config.toml
norm = "rmsnorm"
parallel_block = false
init = "orth"
lr_head = 0.012
warmup_steps = 415
schedule = "wsd"
decay_fraction = 1.0
decay_shape = "linear"
dataset = "wikipedia_en"
Each number is 128 + 24 x the weight over its row's rms, rounded and kept within 0 to 255. Layers, rows and columns count from 0. Numbers have three digits each. The size before them is the row's rms in percent of the matrix's.

# layer 3 MLP gate, 960x640, rms 0.04, rows 263-314, columns 400-439
099:102112102153154174135122120137133127096120106136115143126139066137135154100071090125119120088148090137119105178146158091
101:108105109102147127093141100172115101156109123139105146149114093181133094119105118108128110142159183108107098145140105096
096:144107176125133130144125133119141137125102111166129154079093169183109138154105110118114154082139107094124111129143087200
105:139112149149128111086146102115124120171180136047158096109109078142125151120125178174152088096142121100160109118166176147
093:089089121107114110113159142156119167144135150104147130110091131096127127138155171087100097148119129150110163147113122121
093:135124155144129156137104085103125128136122137129138116184106156111080099104129076170101130129105145106073152144145122126
096:087165098161117136152139110134120155094101149161124146118095092196136146110145097064155171146131129136094131134115108112
097:133118146074146099127141133147163178131118114187121103145107111137115160141126117082105140083121159110110146121104137080
110:109153072144150143165109125108161111075131136159148160138131111136114113187122119105109110087130109146133116104133133097
097:175101127149154134156148113153127091132147129132137147145132236134153126153122086101116141131128136139106130195066115129
100:161130162105137123102116128108113133060160126145137138141111180146109130140117142150139138116138125133103147165156130105
106:153129141138130098144125084139131141147110115137180123159164126107134151122145098133109139033101077091127137132168155105
099:118156189118097158143104110138182142141139120083111122171095135125139114136148131116100187132125154145181121106121065164
102:132119072114114147111121145125135140152088087133143152136091114146145116136151101108147150121145132131093106143083123119
098:167104079145160127137130123105126153156122151131101097162086130134120151106153109169143158111128112134110141085143125155
095:130160125153120174113154140162081141104121133132168150115111111134111138146149142167141132149157152116115131185151077092
101:120159131170123086169160119136151143107124128136131120155144151130149150134120117122122110146127123161142101182156129119
106:090129136100121162158140142132141142138143072114129148094144138122117133109094131114114125145104119133140149094110107125
099:138151136156082122131165106158110118132155140141109140164103052145123147150141134135125143096100138121106170149184141142
102:122124132114128075143136139112080112129165099099135084098105082129128078141145101123137097087151125147108109121129140111
093:094143123167107139125116129082073172144160088142112128142073118145076137168128105089120121169123145113115126097129123134
094:117144118143106123125151132127142139120120131095142110138147139132134101118104153092157146152146131094064103146122131122
094:132124109147129127146110138120129140149139136136134124107146147109116111126136102146131152106154128130135114103124112130
098:075126116104141114168161099100129130099120132124103091120171097164134119116107105145117152101083136121107102150101146138
102:144127142135157143098148145171137164145129089097169144155121169114112123080165141100150131138140123172181172147111125151
103:115113104106120144156083114145181168097158143101112092089135113127165110111117128130131167108146100153142106129145110151
108:132108148111119101144127153180143129163098140131118147098139119113146119080101106169161161192095169159093139167126145156
103:139129124122155108109123161085050132086137120176140129084121128161144120095114156128155165127142117176082137140121121126
109:152155137157133153137115141157142179124171121087169147133164122136147149104149099114138156143140116091120133093144121109
100:134111099041103153139116128143106151137187136110111116141082177118121122150162129106140106080094166132152114129165113106
103:121126130078111131139139163118119083100162121085158136150136149147123134095120125094078121146155106137102102104135123161
101:108096124132134144115070144130136160139113132094118143139139083132144166137130123134118153164145138138102098147101134098
099:100122165125090136076113117142123110144135116136121128113091087130110199094105119164117120139109137109149109125141075188
104:124082115117111124142152121207193121133119159120111126128154112151114109119161168113101139112104140167130133115117131169
103:126149092125135111121165124093124136124117109100093120138100132161158108146108094076148089122136188121120178159083156166
103:118123086116162160142157126110102106093139071121152135099104151134091144188101132145131130147129135106104170107141114140
100:133103148112168179130128168131132118155161111134076137171139155130130179147140114129120123118143085134140101113131099174
109:127166178165128161133094108120130117104134105121120113088119112171173139151130101106133116128103104127134148095131077155
099:124124098167138126168084125168136126158087116158164101155100166170145127132124099154095136129099179167109137122129154148
104:129169152148152122113153168128154120098221106106107103118130085157112116181142095124135120149155119138132109103131096132
098:125137093144147098110127132154107121153104165147149146069110120101130118133178135120114161135116110138158106126135124111
101:145155107115117154160096103141056142110142169126139162142149128147095143113119113114143126131121097136101132136156177135
101:140121104132125102186122121133130142143109149176111149125104115155147119130165142110104119120139137115172155150181164153
096:138086123179104118118139152120112178126113121154116109110138112122120144120096110134158104135152124106086116146097164119
102:163102162124115140144099118066112146116108137132090140135168124135140127094127099125098172097093139121080158131120141137
104:133107083158141111105148082157145129128126101117140086137122076138157137139096112158151145153156124150145181144121076155
099:114159091179144149120111098109096123151111104148132146136143169143114097143138104086127136150137136092138081152088072122
094:094124140123106124134122172095146100097135098095152132081139126129139102151128112126129148142112107154152155119144147116
094:120135133118131087123136097092156112108125149108106125106134109093153149103106140116101103140137132130146098116114142104
110:114100114139093157160142078163119100140123103094137102108155083138124082131133181110117122115127146150151171110105118145
098:156121115117154140073121087169121131100160097139184128059115124129133133171151146138127123177134139185098109123088085158
098:106089141135138145117151132143130154122185134156090143091127120139129144115134131128185096151169136148153155128109108104
# layer 3 MLP up, 960x640, rms 0.0426, rows 263-314, columns 400-439
098:091150149114108120117141114111126161137171143118154134169138151163134067134110132150101123160106097103114098104141098144
096:154129103144145143169132153155104099179103143150071152085120101100131113118116155112120083128104119123099126082140120126
093:101122162125137092110110157107114127086137108145122111082150093162103117113068099155190142107107117059153112153109142123
111:129103108151117136153170171097147158112143119102128119081120098109112098139131136114093117118120143158134152108116097155
089:152168149148159152148137136095129164112111120159126130151169147126134142111142112167114140127145151140171104097147130154
091:138137122158109110154113125100110102119095144123131126155141122167115136096135125131177153102112118134157101101119125130
093:117149125140095177127128109133093106158068110125131103122134116108113109068105131132128105129117148130107114103121117119
094:152104156082155128164141132086104113150095139165119116129137135149123150149141124144123161109096128156116145122167139106
096:106121099123115145134127083087152083096160139130088140115140126132125160179169117124115134095126104112125094110144112106
096:146116140121104148157147113090108126139128111130129102159117119108131121142131159137121151114094113142114116125086134135
095:124135126087118143138098114185096096127145177106128146116110117105085140132121170137141104115129121142131144105144122122
107:144126128098131109093160166128129097102122130115118113161147131157144124169113174139154143134118086140125122146134086126
099:094156113101137177153115117121139113143125134117144087113097134134132147064134105104133121132098108131130090121110104110
095:109130110131131091125129107166122150116156112097152134117126073145140112154130155151089108164109129087139132117129121098
095:153143096148146168109136148094154114094140148123110078138155164112115126120125145125169109122156146128124113139130116114
089:120154126098145114170140105129134112093145113139083118129147089136124149105128114121142137103136127121163107135112163125
103:093126169098109131095146136128170165137112125111121153105119104151111100097103120142081123133132099094120107119182118153
107:127136135129112089143129138147118161147119081102068125149056113081129154184144114177129095127121138114105126134133164133
099:093125117156163131145127136134144139160093135078115117112116121118172095124114170159143144174092084114129083155124100133
099:102136136146092142167120144114104164180134089100129094108084143198142126139138136136110152153133150163160165164153138120
108:179094092124105190142090123156155110093108143111131140115160132151160131105161093120154119122132111145155150135091098152
098:119128147149105142114121112136093141154112134121181126109109116145156089147102117126122122163131122129085144132121146098
092:113093089083144125143138111125156140079096155145092161151113139163115155126134174105129116133087122112123137125135132122
094:133145131135188100114149131146115150130148142153138173139139165124131101130164126127152152151157108153150155150121134136
098:126131122101127134179150099180160134127104123176145112179176130149157183126132128123133124085114129183139138149152131165
109:112128091145134092117139110124128137132126103174137154109109157113085098150141109143086095112124129111120155162175135130
107:113124126122143131141148130110145116131037177150162145141154141122140085141104161121103090098143122178104139118149065113
100:090150142136125135108091148126118145133118121147137145120127144142157108141124156177104102121121135112114068100100156104
104:117115137077140141162138114146163141126091168128139131116158135143111093145156130140137145130052151145076144093164139152
098:130170154161146160133126175101103111113116148120118124110152097105153187081105121164105174123130179122164124136125131164
100:139126131158169141129157123120119159146138180137099132085133124127083108184156134114105120136136117109125128116140143118
098:128087111161144070141136091120128126123119086094117098138161148127116154119153131115116131150104100118118117110192127179
104:112078115163146104147086130147092152139118131171130087095126130173090138091111110157119138089139162109160135108140100133
103:132106134146146161130147118166119090064124131151120116117171143098162093132102122116139118120134108144135158150066150158
100:100124135106075076087129148151160184123145129119125101152134133154150140147145141147134096152122151113117113081117108104
098:111124167139092150141155114114161155147110143150117114142144135143115172115118155110114147121164133106159146135156105137
097:113142150127094159140128134141142164160113153173105141134110128153116110134112106145137151131116118129087120140127073108
121:130107112115131067144147141202102102109138146148127119171127140126155170127127115128146147140182123172100135171126143149
100:153092163117174162151110132114131153137107166186135113125088142128101101100144144135140104146098118147127126129125078149
103:117117153078104158151132105146121124110192096139163118134134135126130116052162116102151124132120115158133106105103121121
094:164135161127129101117130139152082108133133129144159106108125122159119131133127102111124115136122162123118133125122143127
098:145093097113117136128116143119132092130132161115103167141156151157150127107149120165137112098130145160107137140143080116
106:121158145163077127143103161152148144158119129156083131114131086108122149127146160106133127095125109107160115138159099168
093:099144126122086147133107089158145135100160120143146124153150135129113178146148127139109126101132135136121109148138133106
096:159117120123112112114118128126120201166157159142111136163142073150177097112126136109130136108144121143162122087140140150
110:145165111170124132119089130125157131103138108126121073119127111107128167090186112131110131095148147100198105129102097153
099:141145114127153147116121135124144133121122114122118177091154135132123134148171113078159132103108133103146134107067133152
092:085118134121099151159140148112096125137150134098062160129150157134112124143107125096134138145144091067150133094158140117
094:181163139133133133108080149135110145101111083113137117135181121104184154131110133146145101128123161125120099113084174106
111:153151190109127109111149151090151205162145099118141097155110131184141118145121131110128099098158193136102136163113131146
091:159122124160120095094155131154125164149143114071104127108107133153143157098128099197146152088138092161165149124147139158
088:113137125130150108151128176162139126128106104108116085122149127094123115087139169140126138110114129155152127091124163144
# layer 3 MLP down (transposed), 960x640, rms 0.0389, rows 263-314, columns 400-439
101:153175120131138142138139120093057179132153123100129123112111155126167119131135125163137084164087127124121146120159129144
099:120090154134142123175110104171149132144085095144112107134103137136110111159111088142158074147137145101146096136145123081
093:115116137111134156143125106155143134142144096178146115126145136127158138148100142133130133126139150136118148144136136147
105:166133124132121159124136128106109120094138149146158140097126143068121123119136101122138116119091097125164140138097070128
089:113102097147152107106126134129120141154133144093130128132139140123136113116138109163101120160123126154104133158140136156
097:139141125137140131115147120130154166091133150150115148158117056111110130124120126155134141143137163121123095138125122133
099:126152145112158127135147136122103132151131066142098152149125132131114161087124134117145135136056101164085140117114140124
095:133121153127134101114134148166148160120126121076166117144136097112114148106099147134129154163130152116120105125113095132
101:152120193089119129100108114160127159124079147107154109119116140134154139067122130190136152173130101107116105177110148148
100:143177135140109125116159122122108116139096118124142106133110131103132184138099120144158148109096093112072101124164095117
097:132122127104132133074141165134145091098118110156119153099079121120158141127128143125085130101118179151117149141150108129
107:101131146174117108140133145099132139168110122114128148108129139114135119151166151123116142176186117148148167115111120128
100:116132104131095072101104106128144102139097102147148131129148133122110152128131133150159169151128103085131111110113132125
100:145124162094120143124077132091091143155083150130115148120184127089129132162110099069140120072145098163137096097143140115
099:137170190173118115086069073154112114126129108102141137137144142101134124150088169104084122155137152108116148164124148145
089:100163149125121132096139125133140117105176122147166139170125120127164120124101150106114112106182123121129138128109112138
105:081106121128133120151140110153113116100106137130129129138102129151114112102145126106167135128118132069165149161197101115
108:142134114147116105117098129138154116129129110099080104091125142132111128086136152105154144138113111137122135125144136137
102:150101099136121136189126119115110097120193126112122116116153127090130134141166147129094101125122168136137114143114085139
105:106141119094116126152174128112126137131135103084155100147131108130135099162105111127137149138162104126087125129173126119
088:102127146140153079133105151158167116122112146118133113174122137115117076115165095135159119132129138132092164116147150133
089:125151135110175129150148142134178130134134093146127123118159095113123149106116121173099113145117103125156140112114166148
093:157137102138103165106120140127116076152132168147169103130130078140143120117155132124117140143126126125144126099045115182
099:138126135134124122143166135125129129138088123118134113080156134119162103132128116145120111131069160137107103144144168162
102:099153171074118124102097136103138147139162114134182125146096119120136139160157132127118158159127132122114125125108147148
107:087135124114111103127116115136183106162147158144085097125097097119173170109117123148108132142123124113135134137121131150
108:122118122146092138132165150112164082130145125098087110169138110131128095125113133143114121105146122083109067121125130128
100:119122126126159083155129129139125102126131151135162161123078140146114099115145124129137106101079137124164145168134137153
108:090123107128161146107130107132127127146171075144157123137161129137139148131099120127127128103160109097138109178133139112
100:155112157155094112142123088132154093094144131116124127105139155112108096068172108126111158113107134094126107138123092141
098:141125111101128113126127063111121125182123094127122136140127097124138152126128145113124115126089128164133120152129141093
101:155108106180161154116099111146091155132147163176099129138107163144092123125123178121161111117121109126137126078125139134
102:127153110103140135142133150137163118123185113100150105084096112093093147123130138115099110146105173142125148122136119106
099:144119131136117075098118094200091135099139140106124145129096105115132168134143148123120122126170165156112128078125142127
106:108107128096128184134141121142131121113101100084085150111159095136172168118131171115143099145151108128192141150162100123
103:136083134158127150147114115146133152136166127135128119115165138155091136081150116151126164097148126127119152104092103115
100:136148138187124120121148098139096139145146121147135149145180082136073117114130163162116185157133084160109154140101134128
104:118133134104113128127182143095114136127145156142138112169132120183130132102144137145135118136189143168140097110114111111
105:127140147097094119146111147133120095140147112115136077144145168144139160107104146178127112118076103104145135130149144129
098:134117100102088155137106134093125116140127091179113135120104151161124123087107112104123127143104117173134168160122120152
098:110107136131105134127121149103111145142130138110153162134139122116140144158116119130069140157131116088154151123144087102
096:140133122167134154123154108147130132122112154124150154136142164129158152132131135169145122130091136147144119169165138147
104:152095096124149094110116146135128142137104159115105142119108097147150140130190170159121049132125123125137109134124139139
096:136123143133176141091103166101189105106124140136091153146110101136141122110148140125113081118092141124138143147107173069
104:094160139153141128114124130157125104102129088120113122105079143130122135159137131106091098144121081144117096193118123139
101:144158073136117150133106120111111149105103082145138131120132110127115131086128163119116161116101176098098121123130121134
100:132126102165137145154117172145119121152109128136113097148145137153175138127120107169120151134134107149099137113132114125
098:122129145163114120121158111120148135107108122093132115135144136140112113127108090092138137093165138136106110140124132109
096:125105164131079111159134162118106166122138150136167129117146132141115096119138135118142151155113131139119146161128101103
110:138092137123130143114104089137169090138099147133106047153154135134137151111116136115157153129149143135111106131138148150
093:140113130138127143139112152148162097141131093143103175113152162123152143176101129144159112133142104132118107099121109124
093:117128134160145147154153096191136126135151148122134161131129109131157164127146094130142163108108134152114136142120138141